Weights of a small transformer language model.
Size: 5 heads of 64, vocabulary 4956.
Architecture: biases, untied embeddings, attention and MLP in parallel.
Each number is 50 + 10 x the weight over the matrix's rms, rounded and kept within 0 to 99. Layers, rows and columns count from 0.

# layer 8 MLP down (transposed), 1280x320, rms 0.0525, rows 452-472, columns 240-319
51 65 52 36 50 56 43 52 52 62 43 39 47 29 43 53 63 61 43 53 59 43 55 58 38 60 44 45 48 43 64 41 65 55 40 39 69 49 52 38 67 55 52 66 49 41 56 60 48 52 45 55 44 50 43 40 56 49 52 39 64 41 45 67 32 62 56 38 39 51 54 55 60 56 45 59 54 29 60 39
47 56 44 28 46 60 44 57 52 60 43 54 46 64 32 46 53 44 47 42 61 37 63 57 63 58 38 29 39 50 45 50 73 55 38 58 50 63 31 54 31 35 50 60 71 48 68 50 41 31 62 50 59 45 64 17 58 52 55 64 58 32 54 31 61 58 49 58 49 24 48 29 40 56 50 66 44 50 37 65
61 62 37 30 50 60 48 47 38 62 46 39 50 39 36 36 49 41 34 41 62 65 61 27 56 30 44 44 57 39 34 64 41 59 58 67 30 49 44 54 48 43 60 68 46 52 44 69 60 40 58 40 58 51 45 53 40 43 59 62 43 59 67 69 33 32 75 43 57 59 28 50 38 66 46 53 54 35 31 55
45 48 36 55 36 48 50 41 55 48 63 53 55 46 54 47 48 46 49 31 69 41 70 43 51 30 56 37 41 50 65 50 68 38 40 55 51 50 45 43 31 51 52 29 49 58 57 46 42 58 49 74 61 53 55 62 46 57 58 52 46 65 51 50 54 33 38 42 55 28 51 41 47 40 61 42 57 77 52 44
38 68 45 64 29 58 48 45 45 54 33 39 38 40 55 37 52 50 61 50 57 40 41 55 50 40 63 38 64 52 46 49 45 35 46 48 42 68 45 46 46 49 68 59 57 56 48 58 36 56 65 47 19 45 56 53 42 46 44 43 44 37 26 55 48 50 66 70 38 33 42 58 48 55 56 36 39 56 55 49
42 48 43 55 49 28 46 54 31 66 59 49 44 46 61 48 40 41 51 36 44 50 41 41 52 60 72 44 48 57 48 68 61 46 58 43 49 57 52 52 41 59 34 63 69 44 31 49 48 61 84 49 51 60 52 59 50 39 40 38 43 57 56 56 34 43 70 42 63 46 49 41 47 46 51 49 52 54 32 56
67 35 51 43 52 63 39 39 35 40 53 55 50 45 58 33 53 25 57 54 63 45 50 52 65 62 46 53 61 53 48 46 44 52 34 67 48 52 48 48 49 49 59 46 59 50 58 42 66 57 49 45 48 49 30 43 42 48 35 19 34 55 49 46 50 49 38 52 61 49 43 51 42 65 56 49 35 47 63 56
61 51 53 79 48 32 52 29 82 45 49 56 32 29 39 37 47 53 38 54 42 49 30 60 44 52 53 43 60 68 51 33 37 40 42 59 62 46 45 52 45 70 56 65 31 52 54 49 63 48 67 70 64 45 48 43 60 35 51 57 42 44 53 69 42 59 46 59 61 38 62 60 49 11 40 50 25 40 62 37
51 46 45 46 42 42 58 44 57 57 55 40 43 59 58 55 49 44 43 58 51 60 58 53 45 53 33 43 28 60 52 59 52 52 48 47 49 46 54 56 37 43 53 56 43 45 41 57 36 58 56 50 57 58 56 44 47 51 49 45 53 61 57 56 43 48 50 72 53 47 57 46 59 65 40 61 46 51 45 64
39 53 43 58 55 46 37 47 74 45 35 60 50 64 48 33 49 38 57 58 29 51 41 49 53 45 52 37 30 47 52 23 32 45 46 53 39 36 68 37 60 65 64 62 50 49 57 46 40 61 43 51 42 52 54 55 54 49 62 53 67 44 38 58 35 47 44 64 33 51 54 61 41 62 61 44 52 40 61 63
28 53 44 45 58 59 31 59 72 55 61 49 42 54 44 53 57 48 55 62 46 60 58 49 51 57 36 56 39 45 40 53 68 46 72 65 56 47 61 49 56 32 41 45 49 52 53 37 17 66 44 60 51 53 51 44 35 55 46 23 51 47 54 53 46 46 65 33 58 49 35 46 58 32 63 38 68 68 61 45
45 55 61 50 50 58 68 62 54 54 46 44 40 45 31 40 57 44 34 57 59 56 54 54 67 50 39 44 41 59 42 43 63 30 67 60 47 57 57 41 53 44 39 52 54 37 53 44 43 58 46 58 48 64 55 60 51 58 65 51 54 50 48 45 51 58 64 56 52 65 54 52 38 42 47 50 54 47 64 46
56 34 54 39 47 41 40 45 65 44 52 47 36 52 59 50 33 63 48 41 64 50 51 37 45 47 65 63 51 52 47 58 44 61 44 58 53 52 26 64 53 42 48 33 47 55 35 46 57 43 71 56 48 47 64 50 53 30 59 48 59 45 66 44 42 59 65 41 68 42 45 34 68 38 51 37 51 55 53 51
35 71 42 40 49 52 63 44 46 56 31 58 57 53 38 61 52 52 54 44 62 37 46 60 42 61 45 39 47 50 50 38 62 43 47 56 63 57 71 41 69 41 60 46 53 59 55 44 62 61 38 26 43 43 35 45 63 68 51 60 73 52 54 47 57 45 41 47 44 77 44 31 33 52 52 61 45 55 50 50
47 27 57 60 70 54 57 47 42 48 47 45 43 52 51 33 63 56 30 45 59 42 50 61 60 44 41 55 44 52 51 49 51 42 50 33 56 40 55 58 85 47 50 38 63 54 50 46 60 38 54 54 58 54 54 38 54 56 66 38 71 35 50 49 66 71 28 49 38 49 66 53 52 44 71 45 64 57 43 48
64 54 43 51 70 38 36 42 58 36 53 53 57 58 30 39 48 48 28 29 65 48 50 45 67 68 39 69 62 40 45 24 47 47 47 53 60 55 55 61 37 46 45 52 35 84 26 41 53 48 48 52 42 38 60 32 55 42 41 44 30 65 40 59 49 50 66 50 65 58 25 44 54 49 43 66 68 76 40 46
42 46 57 48 55 40 60 43 53 50 39 58 47 43 56 47 45 49 37 63 56 32 51 57 63 40 59 53 53 49 56 46 38 45 60 40 38 44 47 30 57 49 49 57 50 48 48 48 45 50 55 52 60 46 73 54 52 53 44 35 39 56 51 57 59 23 32 60 48 52 53 52 49 50 49 26 28 54 56 45
39 56 44 60 44 43 51 33 24 54 55 38 66 67 47 37 57 60 56 59 56 50 62 37 50 67 53 52 44 54 69 54 51 55 40 56 76 58 52 55 45 30 49 37 39 50 42 61 47 62 44 55 71 53 50 50 46 46 35 41 52 59 48 42 49 70 60 32 47 50 52 52 57 49 57 57 26 55 56 48
39 44 53 16 78 53 51 46 31 52 57 61 42 47 22 39 49 55 54 56 45 53 43 43 41 62 61 55 64 49 53 49 36 61 72 56 47 45 30 48 75 59 51 27 44 53 61 65 62 53 47 39 64 51 53 57 66 44 65 76 61 50 59 39 48 52 61 57 61 41 53 58 53 36 35 55 59 59 31 52
52 55 52 42 53 42 34 38 46 62 48 46 48 53 53 43 42 48 50 56 30 54 39 40 47 50 57 45 41 45 63 48 72 31 44 49 39 75 47 63 51 42 42 55 53 53 48 55 32 58 52 58 56 41 55 47 52 53 51 46 63 41 47 70 57 50 67 49 40 45 59 60 29 37 70 46 55 45 67 47
31 43 55 63 52 49 33 58 60 49 45 46 45 56 56 55 61 60 57 57 55 45 49 43 54 60 57 51 43 42 47 52 57 58 56 53 51 41 43 63 67 41 65 49 47 55 59 33 51 38 45 42 52 41 41 62 62 34 68 49 45 34 48 47 48 45 58 52 63 53 52 43 52 34 36 44 39 50 58 43
# layer 8 MLP up, 1280x320, rms 0.0997, rows 453-472, columns 240-319
76 38 62 55 53 33 53 40 61 73 57 67 51 63 55 40 34 51 38 43 59 62 53 60 54 33 36 68 30 56 36 60 60 68 49 58 47 53 50 78 44 59 51 46 58 54 36 48 31 75 66 40 58 63 43 65 50 22 40 59 48 61 65 42 62 50 67 48 41 49 49 37 58 34 52 36 62 43 51 55
43 51 63 49 49 54 64 61 48 39 52 26 38 54 61 50 43 70 51 54 60 66 38 54 56 32 49 54 41 62 40 40 57 41 67 61 47 56 50 69 52 37 50 44 31 44 62 60 62 25 36 60 43 32 51 52 61 54 54 45 62 42 41 51 58 42 45 53 50 47 57 59 47 49 38 41 68 46 33 64
67 61 49 31 65 48 46 57 54 32 62 38 62 45 49 50 52 63 38 63 30 50 52 61 59 39 52 30 51 53 55 29 49 35 49 63 58 36 54 48 45 67 59 55 46 47 47 61 53 26 42 49 36 29 63 45 35 54 60 55 43 54 46 59 36 64 39 35 55 39 43 53 55 44 60 53 54 24 51 48
49 40 60 53 30 51 47 59 23 64 42 45 63 25 49 55 58 58 53 67 35 51 41 51 46 32 39 71 55 76 43 50 53 51 63 60 44 50 43 47 44 56 50 45 57 42 46 46 61 36 48 65 40 41 44 55 42 50 46 43 31 34 37 32 43 51 54 46 42 49 57 43 47 57 34 48 43 64 47 37
31 58 39 46 62 50 36 71 37 54 47 51 41 55 22 48 48 53 40 46 49 54 38 69 54 69 39 58 49 60 55 61 47 51 52 44 53 53 48 53 31 56 55 53 35 64 23 40 64 56 38 30 48 52 51 59 43 28 57 28 37 57 73 42 56 63 35 44 37 51 56 35 50 57 49 54 38 70 50 59
56 53 37 38 53 58 37 47 39 39 40 47 54 43 57 54 70 61 71 56 64 55 39 53 59 66 43 45 46 63 51 44 51 45 36 62 26 48 43 41 35 40 64 40 48 57 63 50 28 37 45 55 44 55 45 44 42 39 28 40 60 29 47 55 63 58 46 53 65 50 30 36 40 56 66 51 57 64 54 40
38 58 35 68 61 45 56 56 45 35 60 38 44 56 56 26 83 42 48 56 54 56 63 42 48 42 62 45 52 39 54 46 31 57 63 33 58 53 48 51 53 51 49 62 56 55 39 46 46 74 50 55 29 31 37 29 53 51 45 50 41 54 73 65 52 57 47 85 54 42 51 71 49 52 72 40 43 58 51 62
38 44 48 46 62 44 37 50 41 45 50 53 45 36 33 41 56 52 56 45 57 51 61 41 53 47 62 55 63 64 51 50 49 40 58 44 54 52 50 43 54 56 42 48 54 49 54 48 58 62 60 73 35 58 39 49 57 38 51 64 44 19 53 48 24 40 52 34 46 54 46 48 52 39 74 38 56 56 56 52
67 38 57 57 39 59 33 45 45 48 66 44 51 56 54 43 50 40 62 54 39 50 63 44 39 71 51 47 48 57 45 68 56 40 50 53 57 67 45 50 50 53 41 59 50 73 39 56 37 68 58 43 47 47 49 50 59 52 57 45 51 33 31 36 42 42 42 40 46 50 71 57 46 71 67 44 27 41 47 48
46 47 58 53 57 46 63 49 46 54 45 48 29 48 45 55 65 60 48 67 56 53 49 47 55 50 36 50 39 47 29 47 52 42 45 52 59 66 53 38 58 62 57 66 49 47 53 44 33 62 37 39 59 63 47 54 37 40 66 22 70 55 64 58 48 63 31 56 51 39 48 45 58 71 52 35 56 54 45 66
40 48 38 45 59 71 51 46 55 44 55 55 64 49 77 67 35 67 69 53 61 62 44 38 49 66 54 47 39 57 62 49 55 63 46 55 44 50 54 66 47 48 34 32 60 51 56 33 53 49 31 56 45 47 42 37 49 47 39 53 47 47 54 52 45 45 56 41 42 44 62 42 57 58 62 56 54 49 48 57
58 41 51 47 78 61 38 37 71 58 57 36 59 42 46 47 61 47 55 53 47 48 50 30 42 45 42 66 45 46 62 37 50 37 53 71 70 67 31 45 61 50 38 64 41 45 43 36 56 62 58 53 48 43 65 54 47 52 69 48 62 45 50 72 48 52 65 46 49 39 42 65 64 82 70 37 50 49 36 66
40 53 45 38 55 62 33 63 61 39 60 52 25 53 43 33 48 42 36 55 59 46 30 41 49 48 55 43 42 56 47 60 52 34 49 41 42 40 38 61 46 43 53 56 53 65 38 49 39 51 47 67 50 43 53 53 70 19 43 44 44 41 36 55 61 49 48 45 72 50 35 43 45 46 63 44 53 48 57 45
52 53 52 48 36 39 49 58 48 40 62 51 52 45 45 59 60 68 45 34 61 51 63 29 51 38 58 58 62 46 30 49 46 55 58 51 55 32 69 46 24 50 45 55 59 45 57 28 44 44 49 43 54 58 50 48 43 42 45 48 46 44 53 47 41 39 51 72 52 34 47 40 56 57 47 41 40 54 26 50
49 69 63 50 62 61 49 34 39 53 47 59 58 47 58 35 57 42 49 52 55 26 34 47 49 41 59 63 41 55 31 40 58 54 63 38 34 46 55 63 46 59 28 67 27 48 48 47 46 41 51 16 47 45 54 66 36 44 42 54 41 51 44 54 56 85 46 38 45 69 58 39 40 33 42 51 54 49 61 68
51 51 47 49 54 61 65 56 58 63 54 44 67 45 44 36 51 37 56 47 44 52 40 46 36 43 44 64 52 46 37 43 56 54 44 42 39 47 45 37 25 50 48 44 47 54 46 45 50 47 50 46 37 58 42 37 56 48 66 40 55 36 40 63 40 62 41 55 53 27 63 37 52 55 55 44 62 49 42 45
63 51 50 49 61 48 68 52 70 19 52 55 40 50 46 35 44 34 43 60 51 70 40 43 49 22 53 63 48 51 46 51 58 63 51 47 48 38 43 46 46 64 30 53 45 74 56 41 59 44 43 50 37 31 36 48 48 47 57 63 48 40 61 49 58 45 42 59 55 41 46 47 41 43 56 50 47 42 47 44
48 35 49 39 29 42 65 57 68 56 68 33 55 64 45 53 65 53 62 52 31 39 76 47 58 62 54 45 48 48 65 49 19 51 65 56 40 62 55 63 52 52 22 59 59 48 54 63 53 45 45 56 43 56 46 46 66 72 41 66 52 39 58 37 65 69 59 42 58 61 57 60 39 50 51 58 63 66 35 51
43 45 37 36 48 38 55 65 62 45 47 51 48 48 40 53 53 35 39 55 42 65 70 51 66 42 55 56 38 46 43 42 37 62 39 36 43 59 58 55 62 53 55 48 43 46 59 51 44 69 48 63 71 46 53 42 35 56 54 48 66 57 41 47 58 54 55 32 43 51 32 50 58 45 27 52 36 47 58 54
49 50 51 58 32 40 60 45 34 49 62 39 48 60 49 59 42 51 62 58 43 61 44 62 37 66 64 42 50 52 50 49 22 60 36 52 47 40 56 49 53 29 55 61 44 65 40 71 46 38 68 48 48 52 56 44 38 47 51 53 46 57 45 40 41 41 53 25 43 47 52 58 57 61 67 34 38 51 51 53